Part of a small language model's weights: 6 heads of 32, MLP 768 GELU.
Each number is 200 + 40 x the weight over its row's rms, rounded and kept within 0 to 999. Layers, rows and columns count from 0. The size before them is the row's rms in percent of the matrix's.

# layer 6 MLP down (transposed), 768x192, rms 0.065, rows 566-615, columns 0-31
098,160,224,195,170,271,209,207,170,158,140,225,261,132,196,174,202,276,165,112,156,202,264,186,238,200,226,292,167,178,245,173,182
099,196,149,187,133,201,195,223,193,208,198,199,102,213,199,183,130,206,189,243,212,235,257,186,162,258,203,214,235,206,194,255,210
094,182,169,219,220,204,158,175,240,258,182,149,181,257,222,203,185,257,186,226,222,177,173,277,111,264,159,214,186,229,201,207,224
100,216,280,200,216,188,186,210,211,150,226,162,174,199,275,172,179,240,185,218,146,219,224,184,174,165,223,245,283,186,232,231,232
098,197,181,195,156,245,158,229,185,125,224,200,168,200,173,312,202,149,209,164,207,138,239,166,159,152,230,173,189,239,141,248,173
102,276,193,216,202,193,229,116,239,162,205,151,226,195,281,176,206,244,212,165,118,241,189,206,159,214,157,168,176,182,228,135,147
101,149,265,225,228,280,203,141,143,220,315,161,222,116,254,244,248,236,193,255,268,126,212,229,220,204,127,195,202,187,184,275,168
096,216,182,188,171,178,191,208,176,176,152,196,130,173,243,158,269,110,266,181,268,151,178,234,214,225,205,227,211,253,228,264,161
103,158,143,199,241,124,183,234,189,238,130,190,180,130,192,212,102,189,155,179,150,240,197,184,158,148,226,299,183,221,230,173,223
098,256,192,108,217,206,228,218,256,189,150,210,152,222,180,176,213,234,144,140,242,166,240,262,201,226,187,226,129,216,204,87,174
107,193,230,185,163,254,163,197,259,196,215,235,192,231,265,161,139,131,254,174,225,213,150,226,233,203,237,237,155,203,211,206,195
089,211,199,203,221,256,160,144,174,205,190,196,206,153,234,243,243,127,215,274,165,243,213,205,139,210,172,161,231,116,193,186,190
090,198,201,224,216,197,242,221,210,277,188,229,190,193,168,210,179,182,239,153,157,185,180,199,207,209,169,165,263,191,192,227,194
101,157,202,238,217,264,238,204,225,205,206,207,178,201,219,208,259,225,193,219,110,177,150,205,208,166,218,197,241,155,157,194,129
103,263,179,120,184,188,210,155,113,207,225,176,191,141,195,200,206,205,153,220,246,221,168,218,202,175,210,137,183,292,173,217,174
096,247,183,159,175,220,134,191,281,156,192,213,134,220,206,213,187,201,206,212,165,208,264,286,251,176,208,172,264,187,235,242,177
104,186,211,251,200,227,247,232,138,173,199,194,154,140,151,215,261,204,195,207,271,224,168,212,220,244,219,188,199,271,215,206,161
102,252,229,168,163,221,240,187,232,177,167,214,156,216,233,289,85,231,230,119,223,202,216,234,156,130,236,176,138,194,155,128,236
104,212,147,184,196,187,162,175,261,223,226,240,214,209,252,210,187,237,189,152,136,231,148,191,221,218,127,174,243,199,190,192,199
101,137,158,241,233,235,142,171,230,100,181,224,212,136,190,178,220,217,250,194,229,196,248,199,210,199,151,231,167,149,225,158,211
101,159,209,203,249,205,172,259,217,217,192,172,231,158,276,134,191,186,194,277,189,235,152,208,195,109,190,270,135,271,165,182,223
094,223,201,248,174,147,224,270,189,225,264,220,191,248,207,197,244,219,195,164,114,240,227,209,275,234,159,245,178,179,278,188,193
095,199,171,231,216,220,248,157,165,191,74,144,251,229,206,308,129,204,186,219,170,252,192,210,130,249,161,159,178,252,204,287,120
106,150,179,137,213,131,144,198,227,197,235,143,167,185,117,236,151,256,218,171,194,202,230,174,206,208,163,239,180,237,267,172,202
092,122,158,157,190,127,197,175,227,261,160,256,193,152,153,213,179,169,181,285,137,207,143,274,253,283,141,237,215,246,174,162,231
103,219,184,289,196,204,178,248,206,196,291,142,254,227,257,240,183,189,206,221,179,184,169,240,172,174,98,256,166,216,220,213,178
095,200,143,205,186,183,219,198,162,159,166,202,206,196,186,139,149,189,241,195,238,162,220,182,219,243,250,105,209,162,206,145,161
097,188,167,165,201,196,197,185,202,180,155,225,208,214,151,190,242,202,114,183,256,230,209,173,204,272,219,207,283,238,210,227,226
093,137,242,164,199,239,146,229,163,262,131,219,250,174,208,184,287,194,204,258,207,186,198,103,119,211,203,196,194,146,166,202,206
103,213,200,227,190,166,260,247,210,255,174,149,189,160,87,179,267,275,166,199,166,188,216,179,230,192,213,221,212,251,193,209,205
095,180,163,231,184,122,193,203,121,252,195,163,239,171,125,187,175,216,176,221,230,167,172,159,191,127,281,229,153,207,219,174,196
101,109,187,148,221,161,184,236,209,244,164,226,203,126,201,195,181,282,258,185,215,128,242,164,200,259,206,136,191,258,228,231,182
089,268,167,232,213,250,222,178,175,212,245,194,189,227,222,202,213,247,167,163,196,196,173,180,238,172,216,152,218,183,193,228,143
094,179,190,192,206,260,248,162,162,263,165,152,197,202,209,198,189,281,180,213,204,223,255,230,191,224,139,207,228,180,120,180,208
088,222,167,179,182,194,117,235,181,160,204,139,203,197,289,219,171,286,205,223,199,198,245,120,139,138,223,185,257,217,157,229,255
096,254,143,203,152,229,279,150,231,255,211,217,258,189,255,196,145,239,209,174,222,206,192,237,200,213,256,202,130,197,187,173,232
098,169,141,224,218,151,149,245,218,187,156,260,183,169,184,165,193,170,145,198,214,201,115,193,206,206,274,210,181,175,235,183,203
095,183,196,168,243,205,170,238,204,243,242,225,176,208,189,264,156,274,195,214,192,117,196,211,242,127,239,224,210,203,230,254,209
095,188,124,250,222,161,167,225,206,236,142,202,165,150,173,199,215,258,139,243,189,181,228,254,299,324,187,187,219,193,234,270,219
106,232,107,111,155,246,239,172,282,187,227,201,200,279,209,184,301,212,150,169,193,264,214,192,257,146,195,166,168,258,143,195,209
099,202,259,264,135,169,131,199,133,167,198,225,192,256,94,189,154,216,180,194,150,225,179,116,73,191,192,264,203,258,159,238,186
100,161,163,254,106,225,196,208,257,227,197,184,237,175,206,278,177,168,178,186,254,162,147,205,201,164,140,187,245,210,246,158,278
091,198,184,211,223,176,189,193,206,136,153,211,192,176,195,220,231,227,157,151,289,195,178,281,134,203,192,140,128,205,227,213,205
100,247,191,174,208,149,272,160,228,284,183,186,146,193,189,216,177,218,212,159,258,274,157,145,176,280,218,195,197,170,207,202,189
102,216,289,206,167,141,189,234,199,186,197,256,204,295,232,189,145,156,258,178,209,211,182,153,176,196,138,234,130,172,153,205,255
100,225,251,226,170,128,155,167,245,179,207,169,249,93,207,215,187,192,247,231,227,224,247,247,243,214,197,228,177,172,222,170,175
087,203,180,256,188,175,166,212,196,253,226,202,246,180,262,220,220,199,200,214,191,203,162,274,212,173,239,121,172,229,234,169,213
101,174,275,219,192,202,203,208,189,156,142,243,201,242,210,174,150,178,221,199,314,304,215,142,208,218,207,169,225,209,119,263,228
096,174,191,196,173,180,210,225,186,252,198,204,180,180,184,237,253,267,224,233,133,170,116,212,131,216,220,199,121,287,248,174,272
095,237,191,221,281,158,160,192,176,218,212,224,169,290,180,222,186,250,132,201,249,188,173,198,159,193,193,159,246,165,145,259,199
# layer 6 MLP up, 768x192, rms 0.0652, rows 567-616, columns 0-31
093,223,266,179,196,272,219,215,180,218,185,133,279,192,195,188,260,163,256,202,128,166,175,159,210,251,179,184,201,163,182,177,202
094,187,215,181,196,135,177,208,161,166,234,241,287,209,256,179,219,232,202,204,171,141,183,170,261,132,252,116,199,207,117,157,205
111,145,253,167,154,228,274,239,209,193,130,211,183,190,190,234,266,174,190,186,172,155,213,192,233,167,250,205,210,146,147,168,177
099,243,294,106,261,259,233,183,135,220,170,247,167,231,173,173,208,171,228,180,152,217,186,137,186,181,218,276,186,132,195,173,166
096,177,165,113,207,199,176,203,215,196,154,206,151,191,140,215,161,227,189,198,173,174,200,246,242,186,245,238,255,159,169,201,261
098,249,286,199,219,175,172,240,168,240,145,184,210,206,203,212,184,224,154,215,108,197,151,204,203,200,265,191,157,198,257,248,191
096,180,240,215,271,204,265,158,178,192,210,157,112,226,189,221,207,197,114,145,230,160,188,194,227,145,177,169,255,183,151,115,179
105,202,225,108,195,229,231,189,77,138,208,268,208,222,193,208,185,168,152,187,234,215,244,156,204,214,209,124,257,232,231,201,240
096,130,170,180,219,210,255,187,201,216,230,160,302,137,232,207,194,190,229,173,153,210,190,155,220,167,267,240,189,209,229,238,257
107,193,188,186,251,216,205,252,218,221,99,136,281,204,171,201,205,181,149,238,204,250,190,172,180,171,120,175,189,154,179,149,243
099,166,180,204,177,198,210,258,212,175,236,205,249,265,248,205,215,230,180,127,206,154,198,145,264,207,187,206,161,206,209,167,210
100,143,150,174,218,125,198,213,247,215,201,193,214,160,239,163,120,210,233,222,175,244,266,160,224,229,179,222,189,213,204,126,186
100,190,192,163,268,186,236,235,66,228,216,134,245,248,213,223,263,219,185,215,288,222,217,143,223,211,211,128,191,173,207,218,187
103,235,231,188,131,192,238,193,166,250,198,229,217,175,252,208,156,216,234,246,211,211,230,125,195,251,253,178,185,240,267,162,165
096,158,152,224,215,187,233,202,225,207,179,218,122,195,253,241,196,212,193,235,177,133,202,143,256,221,194,215,169,274,179,279,205
098,219,197,211,214,166,151,249,245,219,156,228,164,235,145,200,249,197,189,178,205,195,194,192,216,221,269,237,220,135,221,214,203
105,197,264,174,172,184,198,156,166,186,176,186,239,219,227,202,230,207,182,133,202,205,168,189,223,298,170,159,224,217,168,264,185
103,184,208,244,268,176,207,245,191,232,105,164,131,219,220,216,241,202,221,268,195,195,195,221,219,227,242,167,134,192,180,182,148
104,265,206,238,158,113,258,192,198,195,209,190,235,172,193,202,163,214,205,218,246,236,214,295,228,162,243,153,230,240,249,230,195
100,232,160,232,114,234,202,113,217,229,144,287,196,184,272,156,192,225,129,147,206,149,199,172,231,275,192,178,305,174,205,207,158
100,217,166,174,194,189,241,151,138,189,254,173,173,199,138,133,218,272,182,176,194,233,226,129,192,147,228,163,219,171,214,227,158
098,233,206,248,200,216,172,287,258,198,312,260,145,244,193,136,183,119,206,164,208,188,234,214,139,164,241,210,261,157,227,127,253
104,231,131,155,242,224,170,244,170,265,163,259,205,223,216,201,180,157,204,191,234,206,199,178,132,270,259,264,238,227,181,202,159
099,212,197,142,228,129,260,248,162,169,228,97,251,294,227,272,168,214,169,184,192,212,203,215,180,164,205,167,205,266,195,206,134
102,200,238,171,146,208,238,220,190,195,141,111,225,160,177,202,174,200,183,213,239,194,207,225,202,225,191,240,185,108,252,200,204
093,242,235,244,183,239,193,200,259,189,174,127,236,204,223,166,207,206,178,178,162,217,237,158,166,153,288,184,179,196,191,178,195
102,160,207,180,199,152,192,179,216,236,178,207,232,272,178,175,202,167,190,173,179,167,241,249,204,137,216,171,149,257,206,214,250
100,319,220,161,246,169,225,194,207,177,166,270,172,145,206,120,183,228,206,207,171,168,245,315,243,295,207,176,183,250,195,108,239
093,246,176,109,136,249,179,173,181,129,318,244,131,199,257,162,178,105,203,154,263,186,215,176,168,111,187,155,157,261,165,200,190
097,185,168,127,213,227,187,180,208,219,243,250,216,245,191,241,225,220,291,225,152,264,193,177,150,195,212,130,224,157,150,235,242
096,229,161,176,209,262,219,234,215,160,169,245,210,220,212,235,184,204,226,261,195,168,209,216,164,173,208,269,189,225,161,237,205
095,166,300,237,195,215,225,228,138,169,232,207,163,150,229,99,163,187,216,230,250,152,209,233,178,219,200,228,207,131,203,153,287
094,190,161,239,245,157,143,150,179,190,203,219,234,179,133,241,116,184,203,195,142,217,271,163,252,198,270,208,203,236,200,207,220
096,205,185,232,233,213,234,173,245,238,192,180,222,181,94,188,178,181,206,135,145,191,184,205,173,188,191,198,170,193,202,239,101
097,210,231,265,253,251,278,205,207,169,166,267,227,242,223,204,176,171,118,179,185,230,151,227,204,166,193,103,184,220,300,183,170
091,213,176,225,212,148,193,192,177,217,218,245,178,170,168,141,215,199,196,230,176,208,192,218,153,236,211,231,234,229,176,253,225
096,265,174,182,164,148,227,159,193,178,156,244,217,193,158,188,262,239,160,149,216,161,226,148,227,204,199,169,137,173,238,174,180
098,245,189,247,234,194,157,199,150,162,234,185,226,196,178,130,194,191,232,253,204,198,208,191,260,189,286,194,182,283,200,242,190
099,226,236,267,203,234,161,168,134,210,222,240,182,155,180,274,194,195,178,283,171,174,175,175,188,253,235,172,184,130,172,192,273
096,291,213,138,146,203,251,224,170,165,239,225,132,157,194,204,237,216,195,236,114,216,167,234,267,218,293,189,204,203,203,224,252
100,195,160,194,214,225,200,198,224,235,179,221,217,201,137,193,270,164,220,297,238,195,251,238,191,116,260,263,180,248,168,187,153
092,224,155,148,117,124,197,163,175,163,223,193,205,284,191,210,198,204,155,208,175,219,198,157,268,244,220,284,201,220,246,247,187
095,194,161,144,276,199,155,178,210,170,162,201,149,181,195,244,232,198,216,257,185,194,245,235,280,207,217,210,224,197,170,227,149
108,171,216,179,279,257,215,172,165,193,168,180,236,208,223,170,236,203,207,153,173,168,217,231,150,179,196,207,218,153,207,204,210
102,174,186,178,153,287,196,188,213,134,192,161,193,310,232,119,178,276,220,190,165,136,166,142,229,197,243,93,211,156,170,212,126
084,300,185,173,287,210,222,182,193,151,241,202,190,215,136,222,288,218,220,172,197,193,163,117,192,222,161,207,161,168,151,248,238
102,185,216,163,244,173,153,209,161,220,212,212,179,71,233,236,234,321,171,225,215,162,265,210,133,236,220,194,139,234,190,131,214
095,141,130,211,211,233,286,184,233,216,173,211,196,119,202,188,201,154,193,293,240,178,199,216,293,179,209,186,116,194,132,166,191
092,175,236,200,192,176,224,140,112,207,255,174,289,240,179,152,275,177,212,129,168,158,193,132,173,166,212,198,122,133,174,142,235
108,203,245,133,137,198,177,265,183,288,190,268,204,154,197,248,227,235,242,141,195,166,190,223,199,121,222,176,201,214,206,236,258